Part of a small language model's weights: 110M tokens, 3370 steps.
Each number is 500 + 25 x the weight over the matrix's rms, rounded and kept within 0 to 999. Layers, rows and columns count from 0. Numbers have three digits each.

# layer 7 MLP gate, 192x64, rms 0.195, rows 161-191, columns 0-31
542498459465445535484506518495486449496487499478478515489473487502505503514516478509478479520516
452521533484498505514479485440460507444501492492460503506509497470468476508482507488486483466471
531505494498499544535480543428556491466494484530519509510528505486550469502493492496524512521484
492501469477515466485511534488489513454533490486484519534489526471508536481520496457553474473568
536511495491463497521504506514521503492482467487489498478533504485511506506490516485488496471535
493476521494465506520520527470464488494533522486520452487506505454463451524509452491483523498554
509503506491514491483463513524473534514498507511481541517496509499473528482485479511497465472529
508488447480523542492523504494515497490502499516512547549521460491479460478518512456477476479491
516502499520499500492508521521467507486553479488454537501485506526447475496510483511506467497500
534480460481505474552525475490544504460487534475489531458457519479522476480498510452493483468541
521453525449454540523514492487499480503459502500469495528516498446540508463529485453466519472481
476458516484506460495497458473499499526478502513471525546482452473475516486491497501451531501517
481426511513515485499527504499505518470493517506471476545520501497486537527521525462512480479454
542496483486490529465494522448507485472450490468506491531491454523503506518533524480473534526451
485485521477474490493487500481510476546509528486503493527503520467462494486512485496512490534440
466477470502496514506501492481471469472507496525472504488476515506514554500548496525505487529508
494498440449491509550529473494499498491478538473503511508538506546534471514488492495491495443521
503496508492506489488500505520494528561515503454529520505488492493478489525498523438469483493537
503482502514533504519486504504535497452523516522505547478504501491552496469506475505476486481494
486464486486513501490509497469491507503519512461475504517521501532503467509509459492529489519490
501480508523506536564481495471502483530476454489516482483507504536522485433488493479477535477511
485512498502497496484541522501436495501503449484467508493513510494483524512492510476544512468490
478515492432526502511523494457517507473533496474502494541500525523485480478471485497468481503494
519472471483499470478564514487501483507501453483466526527453507500493480501492502508556455498520
505489533499480510523503521499510526518497478517471539511533513510495499509525473483511497527506
498500498512479504554518500493525518545480491453508513456484530517503476516504509502559430477485
453467525491495523510507508478542528470547498503466503510491491539527510494477504458473517524520
505498508476478505468507539460468484499510486506535492546558498502521558481481450491522518533509
479500486515474487517480513510482508537457517484517501459524473534453479504495509513498490484518
482498494487504515490505510480518464497500498483509477523530484516483517486576511499523510454501
510473481487524519538531529471425485542471519474475452534527513522472490468520524499524546449500
# layer 7 MLP up, 192x64, rms 0.174, rows 161-191, columns 0-31
497507512493524455535501517474523570492519509489499507530525469472474479485493466443467485473480
484522499473496519533521547507528525466496463500491488493506502481514523498450515524470491514479
550502464476506517490511486512476514486479528493462461527545510539521504498455494499530534509495
500508557535458483507483457490499509454498485450512516522513462520452442494499486500522540512454
479488490496537496476532555545482493511491486480498499514518527468543502506498515465480506500503
539516494466449480528486520498564545526455450503530515479463530532511525516505566504516521470427
498487496496508475518548472472507495502513493534488503477424467474467434497513545496510492486515
499500481536487540459518480488530546527509542491497537520457464483494561458519499500465478528486
545493514475488501473516472504518503494519527489498488530475535484491480526550543502465484537476
522511461490484496497498517504466473550475512536526474495527526531530499466524499522510501489467
507485457482502460518489506475467517520536483494543548517497523462443491508518508534534475549485
476469518450489530511502502509472530502486499511455495490473445483487477499504484506490482513501
526483550474518511520452493523503479512506486501487479519481481492532447502480473520460499510514
489482497566502547479526526508514507467482525537528489475529468481562484473516498484519472541508
493505487501465503461506525494490455464515477467532488494510520488467518520481475489526497485498
500451465520505491477519557495497492505471492472503497538511531500511503544499513503503508484522
500462510526464475520494523479474480477536480485436517489491521468496524459534449507495492510456
487513492537525519478437502516472498482501550493503507529505496568502475532474497505534495521507
518526483501511518521488485516494479497470507548514469472512501461512525520498443515517464533436
480520485519439512498506489496503488532459519498481503492498505531521452459514541488480527486460
476490551530501485530497494474519530522517463498479479513498529520518504526497468499540505517487
492499527494543510523498476536501475463505502510503533518459523502499472489518502527502458529504
530487506473451461492485483530532499499542487560462476515522480504523495508510532515491511482516
538513512538544500507502497499476484508529542537500529508509566535481499496518527520516501526465
512544541504521499499479529498530477535486496500507504477530530528522498504478482505505528473522
490464544524520496498473508482513469483490505546438501503553485429534469533452506507494524505532
511532473514498475451496526521521485485506528528487523452498469484495520497474495513547517472476
489465547490460513475489524516508507441478516506492462516513477495483540473501517508499524493507
482504475535479519491502527505509451476527533517521506555463503497492484507497484509499529506497
531550498529495517466510494525503457518491513528525475494470483493510472512488491500473511520475
591489473549475510509549496514464491531462541524463459548487520501470477503500496500528489508476
# layer 7 MLP down (transposed), 192x64, rms 0.169, rows 161-191, columns 0-31
484493503489496547525491496456478464500509487510474502533509505543520492551532470520531484515483
459501464490553534495480475533501470461537466457495526555483517518526479494490524533503499490487
515498514498497496476487501524507506495482570482501485510518551545517484487517465519549470510509
542491503505523504542459506501545490503523518521492536492469509508478523491524452541505544504492
508495525463508479500460504498469518510493530516538545529523472513528496491515491453509505509522
467495470538531518511509529498486482470519514512491432448498491471446473497499472458491513495524
481497503528485480482482515490545488481511493516554464480503512542518519505505514527528502502474
498504515490497511460492521478502457484478512550504466533513469474463511532478480473483498517474
527513521497481503467492483504499490520524481499477478543467450519493497543529514533498498490483
538502502474519504515515500476525526442494482497472514476497518478493507488548478461488474486495
532511527469488528517494506484492470533512490513522465479521471466504569540489476507561534486454
521553477520485480518476506496471479508460526513518507472518529505459511526477477487546489492503
512499476520499493514510491475522549475508523516515492477515496492471536546525488488517501453494
538476536540519508507480481512516497443472546487503528483524556478514506498478501477500477473462
498516507468513473482488479475466446475531530507525486502509495544498510502500502542516500515460
509515466467480507519523473490501510499491504497503470457562480513552533516494515505495500478535
520482529512465456458533548501522476513479495517473458475555477520487482515526525501460513475518
495483558533494496494454526487524492462526464546447552503489462493496468456478519520494503526501
514508509487494503487522515482532527480530504514461496524493523509503508466559498483491509514539
487505545545483539483498471496513507481526511508483495501513507460490504487535476481425542514533
511518514475522545525489490506472475538532509521496483507535526472495502533510498533529539512478
497491495501515472510508507517482517487465506497452504485525511506534529520529483522473535498534
494510525489508522516512524510516487477475463512502536505477503505554502507576512483557478499473
464534508498514494492548502500466476491499452475515478502521487445533497457494489472526474475512
474523464476485490516526495477550515524488491473502497525529517528461463518513516496489513490482
473478550510498474527485536481480491507489482514501467541506485508488495532524506451518516518528
461465534488498541478508497501518485480516498504495492529501502506535508444512475479481503555480
519502527557484496495511457527509477558572458513511501462480518496491498492456542493506511449450
483471463530510496478492534509494493511484526474534500481534518498514504527510515459521496463541
472487489499490475480516495529490512502496509504484469464504490531478524471476527535509509463539
499473487528507501549517517550498482550455506521498395557509503531478521489506517503507488510498